config.yaml
attn_scale: 0.125
init: "uniform"
init_std_down: 0.0
beta1: 0.95
beta2: 0.99
decay_shape: "linear"
z_loss: 0.0001
dataset: "wikipedia_en"
Each number is 128 + 24 x the weight over its row's rms, rounded and kept within 0 to 255. Layers, rows and columns count from 0. Numbers have three digits each. The size before them is the row's rms in percent of the matrix's.

# layer 5 attention value, 512x512, rms 0.0877, rows 0-410, columns 416-447
090:151129084121117070141145118112131124134116161081147093093138134126118130150116166175112119166125
085:105109128168132080124162114146133145127145085118119126105126107147102130130124171122107130130112
091:150133146088101159139159138090132126148088143173088087146128115134133153094139129173099142167130
091:106125147135177107146129136098108175149157124120126088118115132107114093155136129107191112161155
086:126149123170136157148081103127156116128116137110156099143095138104126100108092169127098109158158
093:185118126138160111137157152158105147127122126135099133158138136128130138088126148116121160105123
091:139153165125137196110130110130124166136121140109149181134150127158140167137144137109155123096094
090:106131123118140111134139142118136113121089102171089113111084129103128145109152095157143141150108
094:107138137135140142144107159108174113172091109132145129112108106177112090157134152137150123107120
087:142086120126153134119150156122157099121159107107137130162157118117103123086108101136117110119145
092:134159152114076117147115066103115100133154101103180114143161154141137145133115147092130128125125
094:073142124179129127113105107088135084080113150109142086176170121129121105100127153117107108159124
085:103128093135151120195121152164144081100142149113123098153154168144120113143091192140140115115140
091:114137126118173111149115167085125153124146112117104124110124148107131109088156105133150125133118
083:149134170159123114104124106141133104094084099103085151123116163117156132120099143132110123081086
091:119116159141160156113121141177153110134119122157107117104169117114139136144091113110130100108116
086:177155157134095135124096166113108096130156114123102139125138099125107136122136136172153083148109
086:143092132061163165110103150129144142159136158094135165072124108168149162104142139187141171133136
084:091138128092113130114121137128157153168124131132140168093168127169114173140134135102127125128134
082:124102141096126162136171129146127113139153107119067117125195134087131100064125127118109081158100
088:122153138094097127082076140100138160141144175127121162121102136146132134148138089118143133064100
097:113119139182114137113114127113139105097134128109132159091094159131150157128171132140114134167140
092:115092108126103157135148132095131115119124137139051123143106158152119154190097099166071116126124
092:137132102144100124120150135100130131139153130091106132152151124141087150140133136135152142141109
088:147105090091164110134091101137115115124125136122138099135110119115136122118156087146131134122118
093:104113080158134062132099112138118113100115163157135084094122176105119109126125117116148135127071
094:133123099150166134125073073146144131102127120127166128113137152183113167116177142127186143143129
090:115135125110141114129137112136169149128132161156142164093116088124181129148125097127121115161104
085:139139164105103139178123139153132141114146121151160109163128125221110127120103103132151119103161
084:148137156144102168093131098145133094089146116132108136099162135114171111086140141111117122152116
087:113124174145148119118162149163129105154089150092138175124120102101099113147116126134120127106132
084:124135125121094118125152127091112138165096125126147170146158170167136102080137119125078140133119
085:163151131132118139120161157191093135094132137110121154121135132127107141122126126113136127124151
088:131114117140155149158109115152108091054136087128129093137135134169111116180118125140160090169116
089:150113129116137155151127172117147117110122137113104120119153158131145131112148204150129087142116
099:132156139146116088142181177148074094118130122090129078160123107144137135110110135102126113158137
084:113175115106130125141172111114096099100122125112140112064117103160153172121116107127152105118113
090:120071115132103104183125131174151124104126133147158092156156147121115106159123107089130151137131
090:106101087136134092114146089094088116106133078158153105161122119207105062139135101122125106136131
084:098123066141128136133115157107123095113154141142129115131139110148142177089121171179172140129124
086:102142120119148142081089110146141107146118158214149136138097139092155130088192123122158129159079
083:179127122126145109159133106177130172157154110153153075115168099161143146125123154157103170104140
092:133156121136128130144097154103104135151155087127108114140094128133160124134161117129127139108157
092:146105161130161144148083137134150153164080099123130119092096124184128129115155115125126131149185
093:078115138112106112163136140113169121117118080112123152129178108134118116122122127124110090083120
092:126113142103092134108147142149134140138111074092137127127149086076157145117101154111093106144129
091:115152127152154116124181129144149152128146123119134114148147111186161116155118126084185130142148
090:126155125166131134129137138131140127077149091169118121155112131150149128164156082124125131113134
087:107073071115126102110083101082148116165126110125134128106144149177164122136116125103104163127149
084:108132130114128124134140120130125139155121144119117134093127140124140121114116124125082135108136
088:174141137124162126094114163134091144156121138105103165087098092154136158123127107130165123114128
090:116143128112110133117145137115085165148121122131109137092151145142091116108086109143119114134121
087:107124098129151150135164078158102148176112116109095128100125132103136137158122098157081112145166
080:079125131099172134169136115105131116110116125120141102110118113154094119130117130129096123108168
087:133118091157148085125074103139162155122147146133126120065130132171137116113112180122120156176156
086:114099146093149083149116130092144126119134144119131136108122147130123125149121154114117152113139
090:122108078169135129163055149079141162142124120156127144172130132134116082145116108106154163116161
089:104089163152139132101085092115132063124127125149115085120171119149101088135100144165122104145132
086:141122125102101124120117113147113130104125138105149150109121127147113115161122146139155098107099
088:114129144099111147134144153092117140135145110110136127134164135138092103176160118122128115116136
090:123122160117126105103088156124112129126157165120134154057150143132125170088114125099121156118151
083:134136127085111147132122183103176112148109148097139131104093170167149137115155085125135115101119
084:144153108071136093080139105144117095177133085113154105116143112138077130119114131148103070076113
091:147114123091150129100099097135089131139138083107164099084160092153145148166136088146141133139127
096:140106142155086113159159148136103101145135096151144106172106123112158126085117103113093138152113
095:122082104121101137122104153111128139088084105174142151077155150141172131146126132124118133123106
098:145115113162130123158126133171150127147117135173131125110157104083092081125088109130171158138119
096:084144152083100140052125131115129165146144122103152143114101091145130150101160184136145146116146
097:132137135150142138146147095165126152144134158132180118098150124140095110162074118186113151127117
092:122108118142097131166114137130145102124140118138126132157119151184133114166144123146150146144132
096:093095117109135122170127074112161145149158108111117131129104134131131100137107080170126119149119
096:138131123097147090141134124162147110141162103106157136133131136134183116119106149090109156112172
101:149175131176158140158145137091100089130110168104090105117175092114125128145045135137085097110120
089:168151125134144112114110138084105129120151097148126092101083130144134109138139154139125102116140
097:226196137146156146112114107079166114143123164089099099157155137064142120132082101150088121140154
095:111147158118130130101112096125100150130083118143129110122148137126138125126113126158085086148088
098:093153103177119118147143116140128108114128136159125132118151137179118140164138157092121100102146
093:142170150116163132103146143194080161134107149126149139135138129097144107145115150110130164114076
095:166078097142126102123136123111162115137135198084151120163163138120113178103120112130140135146119
094:177146098134117138158098145089124121151082137116111107103118153173137176127110130134109068121121
095:147074110151125103096132159131125132151158151066134125145135103109123138114121101165133153107086
093:157117138150123110171136149137109060106121129100146152090126112145105119173143109122130096135076
093:124164168127098142151130150162103119117112101134118117115091160159115142131155133152126203167135
094:136223130140094154123129136187118126103122137089157107141122123130148108140113121064118070136133
097:102133141109124130134085129098110094100168083111134178108099125111129118123126129142150125102143
094:182181164161137118123130157141151119123127168123116090148104150122152142127124088122118091104148
093:104137103139157147109109109145115123152101131087166104127126150112116125165122121135118157180071
100:112144159110110118145156162122117109086165089129157145114098171135135131143131167102133124112134
099:108187122143100105132133137155108088129189116125103118131107142121101109115168105156156126171160
098:104113079121135103168142133153117091082112151136117141148116141108142101097146115101154126159115
096:138141127156133120109151170152136132117140196116123138143170147099108163080143122140081155118108
095:179175123146161088125122095154140119153127096142129083099157096139136109127127132092136119122113
093:145177125129133127130163121146073164131143134142105156153128127125162145157100116069150135172121
091:120121132089089112106111111099107110126132112131123139029131097120102155109145098145135134105130
096:135147119145148147150119123131158129089145150072130147134191130096144134108136143136173129103123
098:153145141108190151119108136113103146148116110116122098096131136141114149124122143143135111094100
095:158182142110105172109160125126113109108127094073102131119162115138124141120101114154139160160119
094:136157146133159149174102134102119130179106142153116066109082083111095098100143090137124134115133
096:112158165114112134136119130150081107099146106151164109079152128128180109126092155106173101085121
097:147118152111152113053127128087146124128148133141110122128109127147112128135107133094111098090127
095:111138125101107117132145130131139171133116150167193115103098084091088121147111114146117123163109
092:107130145136114132122142161113114106170114145108117123095179111119132136116107122156172150155114
090:130125158159144138123119107108099100152118119151113090124131142164149168100153126118080183128157
093:123158137152143156155103123141107166111132110111121153126097109115077126145132122126099160180122
097:138076089140160133126148112118163158127110077123154130192095107095161134110143122109135096156101
093:124136094131129154117145131138152168102104159163096134134104167155142161114141164105167114132086
095:100146120115111135150141151134091127130106116095145107126129108137151116158095092142133121135147
094:094110135109132191074125145144137113136141106111171143133100067135113117164159134135178170148136
093:103120128135120124114119112164109155083160146102115147179117130082072101131151140150136165113137
094:052134128095127135116080123103092191128148132093110127108158115131121111136181137117097142112105
097:134087149133142134100188119094120131140128136129100148185090103137154133110125113151155140164136
099:157155133112161133155115150108130137115135106110111141119107122085139122129117127149152105146127
092:125145134098120148117081111069119147103150126112120128125108126141139148140119145162133108105163
090:113114112111100098116139150130147144119146164152138125105105145135078142172113144127103152136142
095:144093104102115097122108163122188173145102116146155120167149130110159146112171100118157130143173
097:148096090114173140128085084102150100138110094158136091152109146123131126102137128084159139132133
094:103123132123168170108143143144104125124097115098138153144147146108177159158096159100162152133156
093:144164125130148088107121144102107110194128144155134171125153114105140100106109110186143140142107
096:130128124139138165120144108143133135152102100132135155139066121114133144138132159118116141119102
091:179104105121083103113125116140138100141125140115097126108129121121087133129146134094130096117120
096:117142138106078170128108109098157099140144147149147138110100132130132141137168131097127084145142
098:097014133122132113104131130128138135108111155117117133128117100124099124121170109145112148129141
098:136124093204092113142128148095152125103143108146172132152118133140152107146090121104124132131130
097:147125108133148156169107125124131133090110120103143109094137107093131135169155142145159099132094
096:159134158114120150176124147116147109118142128155157134068097104158114148135114147150123140135082
093:176105131184129101152107129171155130122115119093156122119116144137107177104165126141078104140060
098:099151146119139163124091156132115133156130108090136115142106126151155117109079112140110130161095
092:091083130116143095119120144155123128142181140134091117165116110081115156107148119105145173148113
084:108143192117137167113177165118091128113142137139098104109113147135160120121126150166137067071155
085:115120112142142098130114078140136171127118147147134164119130149120161132121135132111088098160105
089:113118100121165164111108124131114157145111112103100152120119153146117132145154124145121096130115
082:166134159130144123125181104111114109120160134076136122173122107133126185120133110127103159099101
082:117105120121151107129117102099183120112092140062163142148141147123108121079181152100114154132148
081:164125073141169078134169127138140095084090158117118115065119118104109118113129099136172148061136
086:114160088156126122131153135079123132108125116130152141158146124145080127173181125107158149156195
084:161071119153084097136152093132142127093143169130157141161143128148116088130141147155140105139176
084:083094133131134150127152126174134099126164124125126120182093105111131164094120150105177153084080
085:191138143121128115112149128113155140125152143114135124184143121109178145125141104123157117097128
083:143136103105139116111090123144122153135106162140141165114079150106091154123136153137170140161128
085:136102116113159065144124093128148129126148115113123116143121135129117155097151112129121128126116
083:116074118140123166132125135122142070136109169124116174146117100120130148161139126139102127129107
086:149118084129149152141109130179157098096148149118075167098159092132099116127136115119104173121136
082:144141095140103116127113153125091120097184147118107114144111131113134135135136128146132149136115
089:156163119143114137103082117162149170152157147156115180144135135082155140144136117117135130121135
090:129114146170150154183130130119156102134141179160149092127129172133128159132163101132101151127119
087:114136137133121126167150131143168105169116131146158154115112141136091137099120116137140121155153
087:092145127146139137114124128129144141159115135154113143121114147174115152151135117144146142173140
084:108108142147107141111128099153082134144098113123131111079112111098179094139171102126106137122134
083:121130124099098114116113114120151108117153128204130100128146107100096117178120172094107171149133
086:123070120141126124141148104107098091124136157169100128137128185130151122129149106121137142109152
086:135129124156127131126148142112080161138127103154141103109110123112107120136128115121177138163132
080:119112118119116116159165139123112141118157121114162103132161181104140101161102147138103159114155
083:124131133123127060113124168117150100100149160141140113107137124138117152103126126157107097109145
083:100106067189158177096123112147135165132127112145107156152096106125115094144127165110076125148121
088:166147127109144151101152099143147131104118139131123168143161122117115130113129136136117126099177
083:149124072106115108108138078105121119122140128129144116071110129138132120135135136100143125124119
089:086077160113177133100092125070089108170144132144132082101123117173133168132112096137080135106152
082:159128101135119106129138149156148129112089117154114091119127110135106089173153130153098105145115
090:125111144071117093085097165112142128145146118104107182159088107149132119096098130145120114150116
085:149101113110141152118120133081159113136097104094140145147135112194133191133061121115132132143128
087:108118152122094121139121138125101139084120142117186170104144089154099127117156140147137114147095
086:090123135078103140193152162132108106138119103119172146110133146118149100171149118125133157097096
083:119096078137104157085174095129123146156121096098123126133128136154124137142092155149127133131130
085:115100078124125106088166114127136103149151094098091098143157151130128125109095097165152127131117
084:091157171116143161151109175154108122154095171146131109104107139122156124132124128124113086169146
087:133142137137151081182123127101197186150106142116138089163131105126139121135151156142103144129127
083:158120106131148104139118109131141143142140159130137105188160127134117185121136105104131150130115
084:107096107110178160159121135117141101151152109133103106104152141105141109128149124127137136100110
081:116149074158138150147131114110124153137135130151107137159144167157123086139137110106116085120115
081:086137129136157127127177115141126109109128124143146089138160126131086160114175100141158138130098
082:145124143143074128134106115102109137136122175120126120143077136110128135108184175118092113122133
088:182089109106125140122161080132114146134114129119122167109112138124105141156154137128126114189168
084:119153133102116145151092113177136127130113140142094142138097127154156102144141105114110138116152
083:123126125128160125131118134099135129122108122117159155110132089158121099117139137100091141134144
086:145080150124126130160113124130113092094094151118114111150154154140092160141168130141129150114112
084:128129121103147127089124132046155115122097131105076124126074156129147122163093089138133136108093
088:161125126082172124124163122084146144130140130110098164158117129125148135143172152130083133137179
084:123099131122088087116087166134118110159132084166117103141121123115142108127142111118149148125125
081:137126092110091082152167147109172126116099117111113147155082127129161132141098116115129108069128
087:113186112142129099155098156152113134137143125118099166130150162148133153122122117156160121134099
081:169125159133183118134134092142139076129126144117138181120120118128129147106131190144115139126128
085:124141141097082159118130127118106125123151120146144157104102138141155124103177129131126129170128
085:117115146118154122112099129121107096152174127086111120109143127094124124114077129113139139139126
085:147118090143121111180156119151106146118123133152095096124119114093080207103150134093083128130110
087:081151167134138080172135125059161115176113133152140134132123163128156156117100105134131121145118
088:078143111124132138122112122125158090149157116124111175162134108136157099158128124111156123166135
085:105137092136156129142114127110171124162112197108165100125121115168124155140144061101138141137163
087:125165134145130081124098173145120150114126119135134128143109139116123138166120130111105121130130
085:117128097091158135117133133146130207136119119140188100134135122132098135118129128118109123135119
087:089118151133095146126147139131178157128106123125133103138112113142120080140138112165121122095144
085:159140154130134122184122139124190115112135140144135129144145134131149134110140126123159091101132
084:129143117125166118147114120123151122126151089112125097157109099150139136117136104168125117105161
091:123126151142118115126137162138087155145108135123166131136095172139106146136178130153146099148148
091:175093146125140078117079133138128085097121202135076152105128108129145104141152116114121128108116
100:125138090141121167138163161118106099128129132131097127123160134142104140123142109086141166167147
097:102116172094157136149094122099118118137080175115138130147121106078142177138095106140118134105126
090:133121136140132133118102135132145152148152145139121146172124119114133186115155118124119169136124
086:177114083130143103119116148159127120157154142147160115143090124099141111136092132120161130117155
087:113122136125128146117073090120102110110089078126157143136116160122161111159112092156087188089105
089:127139107125136117086154131098118136118147099164102141152165109094121107162133135107112097106117
085:137132084136112121145138143168145143140138107131116182156130084110122099112137143105142109132134
090:110110112109143084116156121127142081125101122150089122103147101149159127141178164112160147140130
083:125131151169146095096118138125096106101087123113146061147123135129129166137100133120109064179172
088:098130087158108145149107134113073125130096127095081128143080146124123182170096106113110115109149
097:130152134142135127144134110141108153145130127118172150167146137098107121125127092168139126116103
088:100105135138125124122134166101114133143099156097140090098101065089166160114131132156157118088129
091:154111089114095145116165135119137156112121137154127155171069069104134139131177118117119133129171
088:122138101114139127089131139125148148152161114163094120113166126126081150143119132107162120148157
090:080164127128157122078131167120116135137151106136091119141137093125138125093122109096158124127112
085:106123148131100170149124133121088155134093124137103094145140084141133135141143160139136108121152
094:059125164103137152139138151128123118168099101149120110107084153144160148100151154104149164148142
087:134116081130098155157154172134126130132156138132135108088206158136098071160109154118130143099133
095:148096160159080092155069104123157120131142153094139096124142135166117142096190101105135102141147
093:112083172117168109120081148098105102140157152145161113145158137129161183111129124100110162117124
088:137102107121135120118144108187125131128107154143138111130138113123111122092149133145134129110113
084:128139140130172097119135076135132102117099128099095113126117139118130126151145132139109118094119
093:120133142108100154136102146178126124149116158158191113119097176139177134118103157126084141093119
088:141147184163191106160114102101141090156120124119117148150094126102121092127096076135112103130151
094:150123104127139142109120080148120153120126100153145163099144138119072113120112159135130112124126
088:133111122091109145190115138132134157152093137161158131114160124141085142100106127133135121081093
086:117109149151160140141109151168114151126154147103146142142124088159147124098156115131121132124128
098:138107124171154083108118130094130110104125139119157112106116092138123117118119129111135079145154
091:127142110136103148132104163142145128161145125145117157082138139136125131117131143145129157143127
093:133137115171097130108112137168141168114087178126129106104111115111102108142109120091115072146135
088:124150172147126097118118159108112147151132079157109126106117170135136095096119077149137148130125
092:153093134155132138097158085098141131191098141095108106119117110143109147119148123115143132126149
090:114148170132134156148147085127099166131130161102097133143154138116136136136147194071097138110100
094:140136107083123113149193117161145137155156138105126111145137132096145133117155118119160176091106
086:112101150111144139128149104162103104092073156112127104117089101088138140141094141136131117128127
088:182142102114115091109095103144125115102120113124126124168113102106106130127136131177139107127111
087:119144148088155194112136121143115129142143097117171125156105112107139160150122144136124093149101
091:154112147125100140132157111101143144097117132111120161125142135125094171106126160131111164138107
083:116113086127114099161156141105138115116133168131142096117104160127162117121137112126137082134134
092:158094114143127120139164133111135162174162140135126129078132116136152083083179171127120085139175
084:120138084099135149113153142132115116194151140113094113114100115132095124130141104094092124125139
091:136108096154113082140100148135173160136094081126127152142117149119131141133117113116119154185157
087:136141154095112070135118073139136067144116155161125138117169127120107134144130136162096123111081
087:130125151098161183118112100116143092099172144110120133134158120149160102112130112141104119123132
089:099111115133101162079114111125149138140161081151124105093131131123075108126106122151119102146161
089:094141145142128127093117120109141132150173133129163160116108127104181158128153075099116115134114
092:116138147108112130117127091173185095106126152135169088083094117144140140072154151145145111136093
091:101154114124129091148144122117107112133102113111100160128179113100127113129146150110101127127153
089:136121143134128120157131110147147142148146090166169122131110163143104150085147133105120146149148
088:122105140113059119150126141141125129113113161112125128143137146135163116126130096130102143145092
096:159158133071098124141113108116127142151151127108148156171135133144124118119120140143169123135116
086:108166138132121135131140093125124121088147111159133103134135111106129142151093107118093137128068
087:101123098101055131113140084113152138118152141137083082128118117109090126148126124125136111101078
091:111144146095141148168169134097127094119133157167142134123135146153109151145097146153148107153099
097:134165166146101118135114149128146109140099113167143107078111159112151158144134094188150122121056
091:189084131112132126121137135154137149161124149104141102164124134145109105134128163124149155121102
088:117101100111152109123130129150112136122122132133132154098139162138113128091129158084081102151129
091:135124128100122134109125115138126142118092122161125128150123117138174128138121123128134136128125
094:110118136093118172105165123138150126171142115099110094114131150161130100148165135109151149141116
081:116074128148117142133158106130134167160105142135149149145131134105102112124171100133131158144131
091:139200151114149133142131130124095120134174106111142120123117187123112130173099103112126105146089
091:134111126142152135135119136103087128135127146130107148096143126135134114118130123129119116127108
088:112143095127118143105126110148164116143096129132121131148116172134109095126100133116095081131059
089:133139173141118115132079120159113137163163155185078139147143149100122136130135160129124133132121
091:119077140152126149148160149095171103148166134068113108118130176164123162105145126106139150125139
090:113109123115081114122120091157122118151117137132152089124154097107137126102101131128149111117138
087:127128131149167148164152101138061109110170183120140119134145161144140137121122143084150144156120
085:128127144157140127124139102141137108165138103108141100147115125101115136099136112140110132119155
084:147118109116103099128122107126127091106117126087139090104156154149120122097144135136178104124136
091:126118132103090118104095112128140143143166143146116154140186139125123119142138142092159121124123
087:121107118114128114136128183098136123125111144146124113153122156088094107159140167141139173156099
089:129112123106138066133165124123100142120132161118123103104136140104156144117108102114161121113097
084:104173134122165123149132133141121140105113086104099140100146140130132096146115131172104100122131
090:132108107084111146117152176115124170099109148141153135131143083141138118134071122124160130099134
088:150114160069101162182147114100182093145117208181093161115125171141120174133114155125140153126085
089:135086144146108077095100142148132137125122154149102156122148162140151139151135104136138106080093
092:107135122090126130109150150129145131164148091114136095142124100148135121072114127138147107135118
091:128159140147123127111113169103076133145102159150131102093140127130110098128160143134163120136149
085:120180165132133120108108105134108141129136137186152178109127130103172127123159116125148131118135
084:144137127127102202112072133163094095143098143175135108117114114173142129164063172115149062120140
090:103129127156115122125103164084119196133142140092142149117118120124094110098109143118129107124170
089:113135135177157082149079146162119159161104098124123135104118093128121117117112110152106110130146
085:090119115179100132108103142118131143142172131132131137143130177169096117120165114155129122122184
092:157198126121140135151160111100172128145142164119137093141116168176154119145123114126125139102077
090:154128133132119113111093089122136104125147140138135091200150126116122124151144120134126123148172
086:099170129138101129158114132082098139116136134120102142106094115091143164104125146122109165137166
090:142151093126113163131194128152127161067147172126162089138113127116150134139098146121134109153133
084:145145134153134103128107156166118124161153107124124146099091110127101081107126082162130135088082
087:118165134126116104133149112129073129139102142109117098100146111107099123105079160133108084102152
086:118147131094121174143156138124129111138115135099126108122133141144111118150152115115094107152123
088:147079106122098155150133128152138142136105103155125096191170182161119118132132168123136132077122
087:156091093172119069122141086143103117144131135136108110115147152116156133108150112119100160118107
085:092182122118140111154146130141115094143142163114097142094112137125142112144148146137150149116120
090:136155099139161144075140128097151116106116114113167099131117153166083128119099115078115071157154
086:112097130079147157105113174113136118135164171106144087168125135135125129118128148111101133147126
086:112138122149138145155137169104150150066167154100107097143107119177137130138130111118101139121129
084:113156124129115136093080131115090133098106121176114117176106131074120122098140161150115108137156
087:095150103115173125156117126122148145141131085153130110141116141126133127119079109095106129120115
087:146140098145101118122122125115146097101121107067143094123156127142129114123119143104131116120087
092:114138119140135125128160104124138081138112112138123088114157098096101112125120142142157111143133
085:090130153188171122136123146122111150160100112086108106145175137134053114128115134111134162116114
086:144183077145125142163134110130125094165132175105068126074113077133144129142084119140141083123128
089:067085173118156086133165156119160118104136137139114101136145103125102124108136092178133112152115
089:144156145138077109092177119124133125119079170089112179107118108149104098092107135137153113114130
087:136127146095113150135096116100188136172131116179123091165198100100149109096115087106090156133095
085:105101111133129145135135141106157109110106096134096148093120171150122119165141105134110157090116
092:127133098148149151097111164104134130117120104092119154147151108201133122167146131132130150119145
091:106140128119127134145148134119155109131160115154113129132125135133166156116147175087122137122102
088:096092124099111159105108148068152110124103134150097120147138101103130118129118148112105135140154
092:131135151157127109132125090122067133123134181124140133141138129134117110148158161129162112130101
091:118138156159108103130132105110148125109156144141097075121104107147120160095128139148133134112094
087:154138091137093088124149104093107120137109108119142147102157157118163102113123106121153121089100
085:135129150182160107124147154128110164103131109107108119153103112136169144110127169156129135111116
090:140148134114139156140103162116125140130114134138151141116130161156177134157131144161140178157144
083:105124187151171115114139153128115133155120126136149191107157138141131130098107118125160136114087
086:144099146177171140162115109131150102130151094122127137129138133080111145114103159174143085118127
087:107133097146119139128114157151095150183124146121134175115099140120098126102124100134143129138089
094:155110155109150139128085106128145077185141102092164143127088191162100114121161135136150118104140
087:141117133183152112126144101145136149149122137121119105102113113103099122148118147155172083135154
083:147100121084124164103080088152099113130056116127121138136143187114146133098163107130113110155150
086:100126135132138094158159105132117118134144113130145160135135086109165155177112144123164184101176
091:087086133099107105140129127128108185152125125140109145125117118098105122113124140102142125147128
088:149124138145107152151100144130132098136159065197074130119139129135092153153120168102105101134095
090:140144143151135171156130153180075132127145141102127128135120092105136169140079083131058174155107
089:077117132096185113143133131158116146108151145103137085071122141108123139145089154102104090133104
085:124139175122094120124116136139147170142111119105119125123120151098147113096106142093084113114068
129:143105132108145175149095114151109097113133166097109103122154141134117086140164100105108112154157
125:124118139115107130128132108117120094137126128154149145111154139135148133141133110119148120115149
120:121160154123123155143152117127150142162131121153139210144097150117114127138125169188142073140122
129:204112108157090066120127134150118175109083126144125116124123111061163106130137167143136161112091
126:143125134099175129221117155158121173147139122099149177116105143126137136141126115118139112092125
124:136135172151129099091147103136166089115131152110094109126147115180069116127122100123101141131169
131:117142121138098113153124155188136169135114109179141167132120145136136155092137177120112112132135
127:089124176151130104149176147119136146119162115101079136125117102153125184137161122134141137169155
120:130114123159123143146138101128115127182151141130116190124120115147138149151133150119168088157084
121:123153131174133108121124125129116141130086159142111162132164162119179106155137132078043110151096
113:129150123141098080136115101102122177112136175139101113144160108147114111168150147093151175117108
128:148204138111178142109101162170128109124101170140086200150142110104176128099181113091126138134118
123:143144078170139146134109109154154139132095097108109155093139099067111123106133147169111127134113
124:100134117098143097128096150122105162182118113125150146139124135164120170120117130150165112100143
128:176100096155102109119162091134127138141116112082129137099147119143096141117102163097151137117170
129:123138148156164153130130161119112133136138116110134138190114102116119118148141122144076115122158
127:098127150110121126137131147120118132084153121116142171165129125119108187100132111126129156156137
125:089142111149123101159149144166126134111157151107114157152100142069111113103162132144125138128118
132:132109118149120138113135099098132146136105164131145149095091153127166121090124125146168116147106
127:136130135166139173101117130140136132103122196153115126165116134158127091130168129114108158143156
128:094090181102125154166119141135107075152151094151165149146158121139116129148115140143149118148160
126:152115112152182106057155105105145145118130143128124136152164147156123151130130107143126102173129
131:119135164126188142088061119097143097119115124100134101146118147147138121173124108110138152089111
125:114112165099123137114091118146126102142134081083166155137108144096144117147144131121126164122161
128:158120128088084165139097109127119129086116131136123163149108099114111119117067120113120111110140
124:104135102151099109120094129096085099142118145112128136138096171177116127178148135122108128130109
120:161093130172133112159141140099137127154117156109102098155131104141126169105157123150119154127155
124:111107156142160095143105129138133094118089130139119165157162134137090118151102143133160124121195
130:164133151111142131120100152155087145120144141137115101089120117116136152123152160161127107096176
123:141124114146109133129119144135111134130131131124159120110129103119082112127090148194172110120174
129:069147129126127125088147102106128166104102098165139112100104122112129134150133118109123127140092
124:159153148158130139121117147126119149161120141132099133108138102078133119109152125133120171176145
124:107125094095167113100147122100089129111095098149143146117107105165143146126110149114132127085134
125:149149128145130105074137144120108183149113085132088099115085104108132100103093132119108129107140
128:118099096134141125103126114106129116161136147121113129081179123159125130072153121148155126109165
131:144076121165161146124121097132138134124116136102139128126120130130129151135133147087117120145106
131:103122132150109078140074171139129117134129122116111131106119114121071168081139128138114094116139
132:172096090124108160140111105168090160106118152080139165115164125186155084136155128147116110112122
127:142075136136077126102123153110116141143111113121131159106158099098066097115086113111105150108137
126:172146117127106124170121149162146158149110143126141141145158124072144124123141117121122135148101
120:149107136132089138128124142138165161148089094133077123140118117121167141133095110190111155175093
131:110106121127133165141140164093130115123146140142181120116092122126125175143100144107140163129114
131:124152145127143129136135123148143114140102134150146187120110152107160158130104090169129104112142
128:137147165047074110150118139110162113041099130127140095132137123109108125092133128110144132116124
125:154109120156120141122140109130137124130157137079156122106119095141118154095102132115081161114136
125:137126102109135127124168148123154111164144108111119128145098132161102133134139120108170171160146
130:135086127089145100142114077144106118136141126062094108155089098126104143172160131114146134116100
129:146149098078137145132169108135110109125067080086028122126151076194116145138133118119159107138135
127:133095138098173098161103147117088119164092093105138172091146174132136130145114167127143146094119
122:138132161105070068127134114143157084109135122164141135103150112150124092147109097163134125087129
123:149090158156098087120163089127171091099123131148160107114120146114147125158155126165140166134111
131:126134129104131143126118056156117116103113161116106075176108143118134141087169135125122155102142
129:139106106130151132166129123126115150125134103156172126163138105160145123137139162142101159147147
128:113159126123163122174155128136130123127116139138120102108126151126148124062178137137165145145121
124:130120160113159110179095103145090185163111142152133158155120155144114153097180129130122157104147
122:085158167110138148117110124128116122129126167085136108096156113087102117127130125099155156107129
120:144147120153144159123115121138138145098118135140124191119091130115132111115117130137130131068108
127:156116141117109127114113098131098168130155157125131121120130117154121112132119119109151107173106
128:135081120128152110122154138107163092111128156149106125116140144129123153144109083153124127122106
118:157100127160134119132099124104104134141082100082139088143133147158113082085123144106104163153175
124:103135115137144125127166099100119147168114197153159146110149154122144106119128193149140099117131
127:080114084148104166090111120153137139123179127145131127130156121120120139129142154137112076123150
125:140110126126108135172123162155138109176113121099119175130144129160124122093109105134155139157130
128:136130139121166132136150128140156116165182121147106154102161128126158117117166114115123159145144
105:130128118165153131122142121088131118129128151139121151117114132094129130170103104170109150157088
104:133158172159141089130120135145101101169121109156125140118143128124122080141106123167141130144122
100:112162144144064150110150117126092150119127140082157189151148159101178116186161139147091108114135
107:156146150111147141132142136131074071095145166141135133139128153117128121157141138143167112148124
103:104144162144090125126150155110152141116083132134153109109127093055122134106084125137141148115134
109:106086101114170154116145141127098128098147070105127182161129127119101161139109139128126105090099
114:159104122169149119126119126134100132109110122095164123093157107164101108126110150152160120109124
105:135087121139105148143121178124110139091150101122139082105160184150127103129078165100121130120054
111:081142124131128140124104117144116167126079165097148156124153158119153117119115133114131129123173
106:176124168125129126156132152167140120152126118144116170110126116125127120128133172178146149119153
109:094166128122129115117128097114116106127102188111125151139181131100135094137143150143163133121124
110:152114144105133121080149163132090128161135131123105138087128195128140157091145127119150142089087
117:117087142117102177094141129128186100108148097125103077143106123135075106105142111118140152095117
108:118135134152124133161150091097135070144112107106123105142069129152147142123158106145135156131151
109:133141113125120100119096159120162147093110141117110144172094148119116124105136101118101118081118
105:128153121112114112176150151145132102145076179080095092119167114114089102119102135126095173142112
110:156133160135101128184102109065131162115143130145126148118121161115128117169169130117113161126121
105:118172119141132159103127129113103104122133144151108162116105075130159117077153129090137141155111
106:099152127144149090126114142133139113084082078134103087127080148132108168132101106094100147121144
115:125156096129135186070167145111108151131133095145130183146117078139136116113090148085112154118146
111:093122136162156099133145150128125162151116066098124126146124154133109132098122124124143125127103
110:156183158128120114128139165099143111124118121148117115107136135140094117148117120137127122165108
107:108098122102107147101085143135102126113145092173054128154127136128111112116140133135148128129160
109:129105115097098175124113133146171101148121125112138140163094156122147153149108156163117150152147
106:175147145123117136114120114126129113120151144126108128132194141106130124120151130131152142111099
111:093161147149149154104117083102163107112145139144103094154117125129099153128121111129099146166067
110:121158114123154127132115126158158128113108166172151112136101117090089110114127135178123119106121